Weights of a small transformer language model.
Size: width 128, 4 heads of 32 (1 for keys and values), MLP 384 PolyReLU, vocabulary 8108.
Architecture: LayerNorm before each block, rotary positions, untied embeddings, normalized queries and keys, local attention windows, gated attention, value residuals, a smear gate.
Training: 133M tokens, 9182 steps.
Each number is 128 + 32 x the weight over the matrix's rms, rounded and kept within 0 to 255. Layers, rows and columns count from 0.

# layer 20 attention query, 128x128, rms 0.0502, rows 0-9,32-41,64-73,96-105, columns 64-127
[[ 94 108 130 112 106 146  90 158 142 116 116 100 117 143 184 105  82 112  97 128 142 117 117 171 131  98 163 131 112 145 102 160 122 103 139 144 142 114 113  91 146 121 125 113 139 141 127 152 139 175 134 104 155 123 151  99 146 102  62 155 147 167 167 135]
 [156 138 180  86 175 143 125 123 133 143 123 167 148 118 133 133 138 107  94 139 115 180 129 146 146 134  99 113 138  98 128 127 159 115 113  94 139 136 133 100  71 111 110 122 127 158 158 122 109  85 125  88 170 122 133 121 144 102 118  93 162  78 148 112]
 [156 120 147 118 161 131 107  96 129 155 139 127 134 159 128 108 152 117 139  85  77 189  92 141  91  94 121 138  93 107 126 126 137  95 119 115 215 132  96 123 133 118 125 126 129 168 132 142  69  87 163 110 162  73 143 145 103  95 127 166  83  90 122 165]
 [150 139  97 172 107 131 126 151 141 132 149 143 151 140 121  94 172 142 120 125 156 142 117 112 154 113 173 128 154  73 130 105 124 131 103 131 129 157 101 123 125 109 146 108 107 107 144 112 138 101 103 135 157  64 124 143 135 138 138 112 116 115 150 129]
 [119 144 145  97  76 136 167 151 157 143 127  99 153  99 164 120 134 138 141  84 123 126 124 133 118 159 107 132 117 134 103 109 146  90 166 143 100 153  90  96 123  80 105 136 118 168 108 176 156 133 147 137 137 145 178  88 123 151 143 175 105  96  68  91]
 [ 99 124 105 129 150  94 122 134 110 108 138 182 114  94  99 146 133 138 135 110 118 170 166 124 117 138  94 119 172 136 158  73 153  90 106 122 110 130  61  94 115 124 146 143 159 176 121  70 104  98  76 123 130 123 168 100 181 159 151 100 113 117 124  66]
 [157 140 119  91 112 134 175 110 127 148 136 185 142 134 105 125 138 157 126 103  85 158 122 171 131  83 191 149 124 112 193 133  92 124 143 120 104 151  84 103 107  99 128 103 161 136 114 119 166 105 168  81 153 147 161 122  95 102 123 160 110  94  62  98]
 [122  93  77 149 113 127 135 150  94 159  96 136 148 145 168 171 118 118 112 162 146 180 102 155 168 116 129 151 174 134 112 154  92 138 144  83  59 140  74 108 137 132 110  94 119 121  85 133 143 149 139 166 132 140  90  82  99 139 183 187 133 188 122 104]
 [ 96 131 115 126 102 145  98 160 100 143 196 126 139 149 171  80  94 145 134 108 122 121  78  80 136  95 101 139 145 117 112 157 124 135 129 190 186 101 126 143  84  68 199 134  82  83 154 122  88  59 135 154 135 107 161 192 191 112 110 123 122 168 160 150]
 [117 158  79 133  92  96  97 161 162 146 134 125 100 157 154  96 120  92  84 170 128  70 148 115 157 145 156 111 150  83 117 152 133 172 116 113 156 119 138 134 149 122  96 122 113  72 206 120  99 176 126 124 125 115  99 188 151 129 116 142 142 173 127 152]
 [117 103 155 175 138 140  83 158 112 161 142 165 211 171 138 178 132 111  92 139 143 136 122  79 120  84 153 118 161 113 167 111  91 134 168 134 162 154  85  85 136  89  39  52 111 137 118 110 100 123 115 133 132 134 137  85 102 123 148 110 153 137 137 139]
 [160  91 150 124 134 105 136 168 104 136 148 109 116 144 148 130 127  97 158 114 166 152 106  77 121 109 139 142 137  60 156  86 173 145 143 151 112 107 100 136  93 177 133 175 126 123 145  96 154 116 104 149 141 148 114 102 171 138 119 129 118 135 159  97]
 [ 93 167 125 116 155  97 173 132 204 127 152 144 171  93 122  89 132 226 124  90 145 101 101  72 111 103 127 166 129 120 175 128 166 105  94  84 125 109 125 173  88 115 126 115 132 171 124 193  89 111 111 115 124 101  76 133 123 107 126 168  69 150 137 106]
 [127 133 127 146  76 110 157  94 167 142  83 171 115 154 105 107 127 161 149 111 185 113  86 134  81 101 130 138  98 152 125 128 106 123 118 150 158 106 162 132 127  87 121 159 114  69 162 114 147 140 107  92 148 109 164 150  69 108 152 152 165 145 113 142]
 [105 140  83 147 159 158 165 107 160 112  96 137 131 123  85  79 152 175 130 137 152  95 111 142 118 129  86 157  49 148 117 192 131  95 163  96 151 122 131  84 160  72 124 151 184 168 142 140 131 156 123  90 116 161 143 127 103 162 119 112 115 126 149 177]
 [133  90  97 162  88 131 120  98 143 128 156 147 123  87 156 158  95 153 109 125  99 137 117 122 125 106 163 107  98 143  56 162  99  82 113 165 106 100 164  79 178 161  73 104 132 146  83  57 141 138 140  80 128 110 125 114 103 136 143 132 187  66  55 137]
 [ 88 150 125 117 115 133 140 144 129 103 203  97 211  92 162  88 136 147  97 121 128 134 115 133 193  96 159 142 110 101 140 151 130 122 144  95  95 103 127 158 110 191 144 161 113 139 111 144 110  36 167  95 140  83 161 115 100 121  80 118 144 134 158 184]
 [202 102 155 203  90  73  56  75 148 117  87 105  70  95 142 124 187 113 118 145 133 148 157 114  88  88 118 176 100 175 124 150 125 190  36 112 113  74 130  99 164  99  85 185 154 100 188 106 164 189  93 147 192 150  98 160  67 169 109 100  98 133 161 105]
 [ 75 155 175 144  77  88 102 112 156  80 175 147 218 118 155 113 163 126 158 135 179 101 126 115 206  86 123 147 136  96 182 183 124 125  84 134 116  94 160 164  96 154 209  83  71 108 194 166  78  62 146 107 156  84 109 110 166 130  80 118 126 180 190 152]
 [154 108 102 208 104 154  94 108 133 136  74 111  91 121 161 117 172 165 154 134 126 108 184 108  11 127  84 113  88 100 144 163 122 157  74 173 103 129 136 103 129 111 119 158 129 112 194 138 116 172 136 156 161 121 152 179 121 139 113 137  89 148 139 155]
 [130 135 107 112 102 117 126 108  74  85  90 101 149 111 134  99 138 112 135  66 129 208 113 102 150 144 126  83 138 156 110 122 148 135 119 146 126 116 124 134 124 140 109 128 130 130 139  92  98 112 130 186 119  96 120 130 132 126 154 133  60 103 141  93]
 [114 140 151 106 128 126 121 106 147 141 133 154 154 119 109 146  58 115 127 110 122 138 134 164 112 100  95 131 156 151 133 120 140 106 128 157 139  94  90  60 125 142 158 139 113 111 168 133 131 143 112  56 100 137 124 128 122 140 138 134 128 112 112 138]
 [127 138 142 162  84 183 100 131 123 125 174 123  96 148 122 145  97 154 138 152 170 129  87 161 140  97 144 117 103 164 136 148 153 123 122 160 141 113 163 135 120 127 140 126 115 138 142 104 133 103 177 125 103  89 114 149 100 109 125 117 131 152 116 114]
 [124 132  91 116 113 155 126  92 173 144 117 190 101 143 124 136 102 112 154 104 148  99  86  86 179  92 136 118 157 122 127 133 120 144 114 113  80 114 131 130 131 105 115 166 160  88 132  86 137 119 126 105 115 147 117 131  99 172 143 146 110 171 112 131]
 [101 120 108  94 115 112 162 119 150 202 136 132 133 112 150 148 115 124 152 157 116 129 131 147 177 138 121 153  97 112 144 114  62 139 166  80 116 130 160 196 136 122 138 103 102 145  98 126 104 113 147  90 156 146 126 108 139 156  85 145 161 137 115 146]
 [163 147 181 110 125 127 158 134 142 158 104 119 113 109  91 153 114 143 161 130 123 135 138 119 108 122 168 124 143 145  90 112 146 139  72 121 113 112 110 121 125 105  86 172 111 153  99 123 156 144  63 147 101 137 106 131 141  93 119  82 152 159 133  91]
 [ 82 147 132 133 117 121  85 115 114 125 112 113 127 126 164 131 105 126 119 103 126 108 147 146  99 113 124 129 119 164 151 154 120 127 148 120 157 153 100 129 121  98 138 141 130 157 145 151 124 121 137 121 112 162 146 116  84  93 105 135 100  85 172 142]
 [140 138  91 153  72 160 114  99 148 103 126 144  85 125 126 115 142 167 142 103 194 148  33 121 119 138 175 169  95 112 119 141 147 144 134 152 106 105 143 153 117 167  84 129 136  94 129 114 143 131 126 142 163 127 131 176 101 111 124 132 124 152 119 109]
 [162 162 120 151 101 108  43 186 108  58 158  88  88 152 115  93 186 123 150 180 138 129 132 115  96 159 158 145 109 119  99 185 132 178 113 158 144 168 183 162  35 168 151  70  98 107 169 175  53 119 130 182 155 101  94 189 121 126 113 107 127 190 145 173]
 [ 99 132 123 161 159 122 186  99 155 164 177 152 100 152 132 135  98 127 177 129 155 132 133 136 135 148 107 118 106  96 160 111 176 142 155 121 139 157  93 122  86  94  94 103 121 120 105 138  76 126 174  92 137 144 147  87 123 136 147 185 129 149 128 120]
 [172 122 143 103 133 204 152 157  77 171 132 161 129  95 145 135 131 130 136 167 162  96 157 121  93 153 142 101 111  78 126 144  51 115 129  93 200  79 152 133 143  99  70  88  79 161  77 134 107 142 141 134 137 100 143 124 132 101 148 108 101 149 123 140]
 [173 121 156 113 190  80 103 139 152  84 114  94  74 142 157 123  94 103 124 154 111 149  91 133 158 132 161  96 151 101  79 103 185 125 114 147 153 110 174 138 125 167 167 137 130 100 128 122  94 105 131 137  90 113 147 123 144 149  87 121 141 106 146 170]
 [ 58 188 181  87 159 102 154 105 144 121 178 116 151 117 134 109 112  97 159 118 137 186 126 102 121  97 165 133 119 119 125 129 128  94 111 142 187 200 164 182 103 120 147 112 128 110 168 162 136 187 121  80 133 106 149  71 108  98 120  94  42  98 119 156]
 [176  86 122 165  93 133 124 134 170 122 125 174  86 164  90 132 168 182 183 147 145 110 172 128  85 159 136 166  81 110 127 140  30 140 108  50  86  93 130 135 121  70 131 131 113 116 166 153 140 151 104 148 160 150 149 126 141 148 128 119 111 190 106  97]
 [130 120 143 131 124 149 160 146 144 123 123 163 128  90 169 124 121 130 156 138  92  99 117  88 132 129  94 166 111 125 170 110 116  67 152 113 107 166 137 100 131  84 113 127 155 145 112 107 116 119 109 127 155 183 179 109 127 159 101  97 111 131 125  82]
 [ 95  98 134 134 134 139 132 120 135  95 136 165  97 117 128 148 101 147 146 131 136 121 108 110 131 128 118 105 167 125  83 140 132 107 122 147 143 102  97  97 111 163  93 150 124 154  79 121  66  71 131 156 140 180 100 185  91 142 173 157 181 111 151  71]
 [ 93 122 148  80 154 100 153 111 115 117 160 136 154 104 165 109 142 144  92  91 108 131  76  94 134 145 121  96 135 115  83 180 169  63 168 144 120 152 135 136 140 130 154 110 115  95 109 163  53 113 109 108 125 110 143 151  90 136 122 106 148  79 158 132]
 [175 142 145 133 101 148 122 141 189 103 145 152  97 121 117  76 178 149 115 121 138 158 123 142 155  84 153 129 103 109 110 185 120 142  66  98 133  59 117 104 131 144  91 193 104 112 166 112 115 123 123 156 169 130 114 200 178 111 107 122 115 124 140  81]
 [158 166 111 162 125 110  90 169 167 138 160 146 126 153 158 106 155  66 153  82 132 169 216  72 196  97 149 116 157  96 150 124 102 172 112 129 165 178 133 141 102 119 170 107 135 106 233 130  96 134 115 116  97 100 163 134 185 132  83  94  93 112  95 118]
 [152 147 108 213  74 140 106 124 126  83 151 158 120 188 114 131 181 121 123 154 101 107 164 113 127  62 171 149  99  87 129 160 145 140 107 140 153 111 166 154 125 171 113 114 128 154 172 127 102 102 128 127 171 132  88 184 163 155  85 126  90 151 134 111]]
# layer 20 attention key, 32x128, rms 0.0485, rows 0-8, columns 64-127
[[106 117 124 175 119 136 156 115 160 129 136 173 142 164 135 106 149 176 124 112 101 131 141  99 139 105 129 133  92 128 105 136 153 149 133  90 137 143 103 133 142  99 152 120 127 129 134 115 129 109 114 129 136 164 101 178 127 142 123 145 148 171 129 140]
 [126 152 135 118 130 153 114 124 150 151 144 176 139  98 148 126 121 161 143  87 116 149  95 169 128 133 112 138 121 137 160  92 127 123 117 131 122 117 131 128 134 110 113 151 119 141 142 110 130 127 134 138 114 113 135 117 123 126 117 128 143 112 139 104]
 [132 173 155 164 136 139 115 147 136 139 146 122 132 113 156 141  99 157  65 125 122 153 128 139 122 122 106 101 148 116 141 104 137 118 110 176 112 177 147 149 164 128 105 142 104 127 120 120 124 171 123 135 118 102 156 108 179 131 110 115 104 120 146  63]
 [124 112 143 114 113 120 129 129 146 107 126 121 199 173 129 160  95 121 147 150  87  97 132 153 132 155 116 121 105 140 159 152 119 134 151 141 143 130 137 151 106 111  85 140 168 168 143 150 130 125 134 144 160 105  99 127  56 116 154 120 124 134 122 146]
 [137 106 125  98 117 171 114  92  90 113  88 139  78 153 146 129  89 140 185 156 128 136 142 158 106 116 103 151  93 146 140 141 141 110 183 158 116 141 129  84 116 123 113 108 143 137 130 116 139 142 138 115 122 145 151 130 128 100 126 134 132 124 134 114]
 [ 94  98 113  72 141  68 130  71  99 131 130  82 161 105 120  96 127 190 122 110 130 116 109 144 100 146  75 115 109 166 157 153 112 149 146 138 128  99 138 124 160 145 138 120 141 139 111 138 143  94 155  99 154 110 125 115 119 173 136 141 160  68 149  73]
 [ 85 128 169  84 127  81 103 142 124 116 149  98 125 109 161 123  98 114 118 131 111 142 105 110 106 122 137 139 130 111 122 117 109 148 105 135 119 137 154 143 170  92  67 112 114  97 145 122 132 145 107  77 125 108 125 113 137 136  82 103 143 101 133 122]
 [137  58 107 120 128 182 156  85  71 138  87 190 135 181 142  86 157 119 157  62  62 103 157 119  91 132  72 101  65 126 134 164  99 148 161 124 152 109 131 102 104 110 148 118 194 177 102 189  85 167 150 110  93 182 177  75  77 164 114 149 183  73  88 137]
 [126 123 127 110  86 101 148  91 144 175  83 133 147 162  81 123 102 181 105 119  95 104 148 141  79 134 134 173  74 161  76 150  96 167 164 131 112  84  91 141 121 101 110 110 150 150 166 146 139 147 137 111 139 112 110 117 109 103 164 101 159  65 124 170]]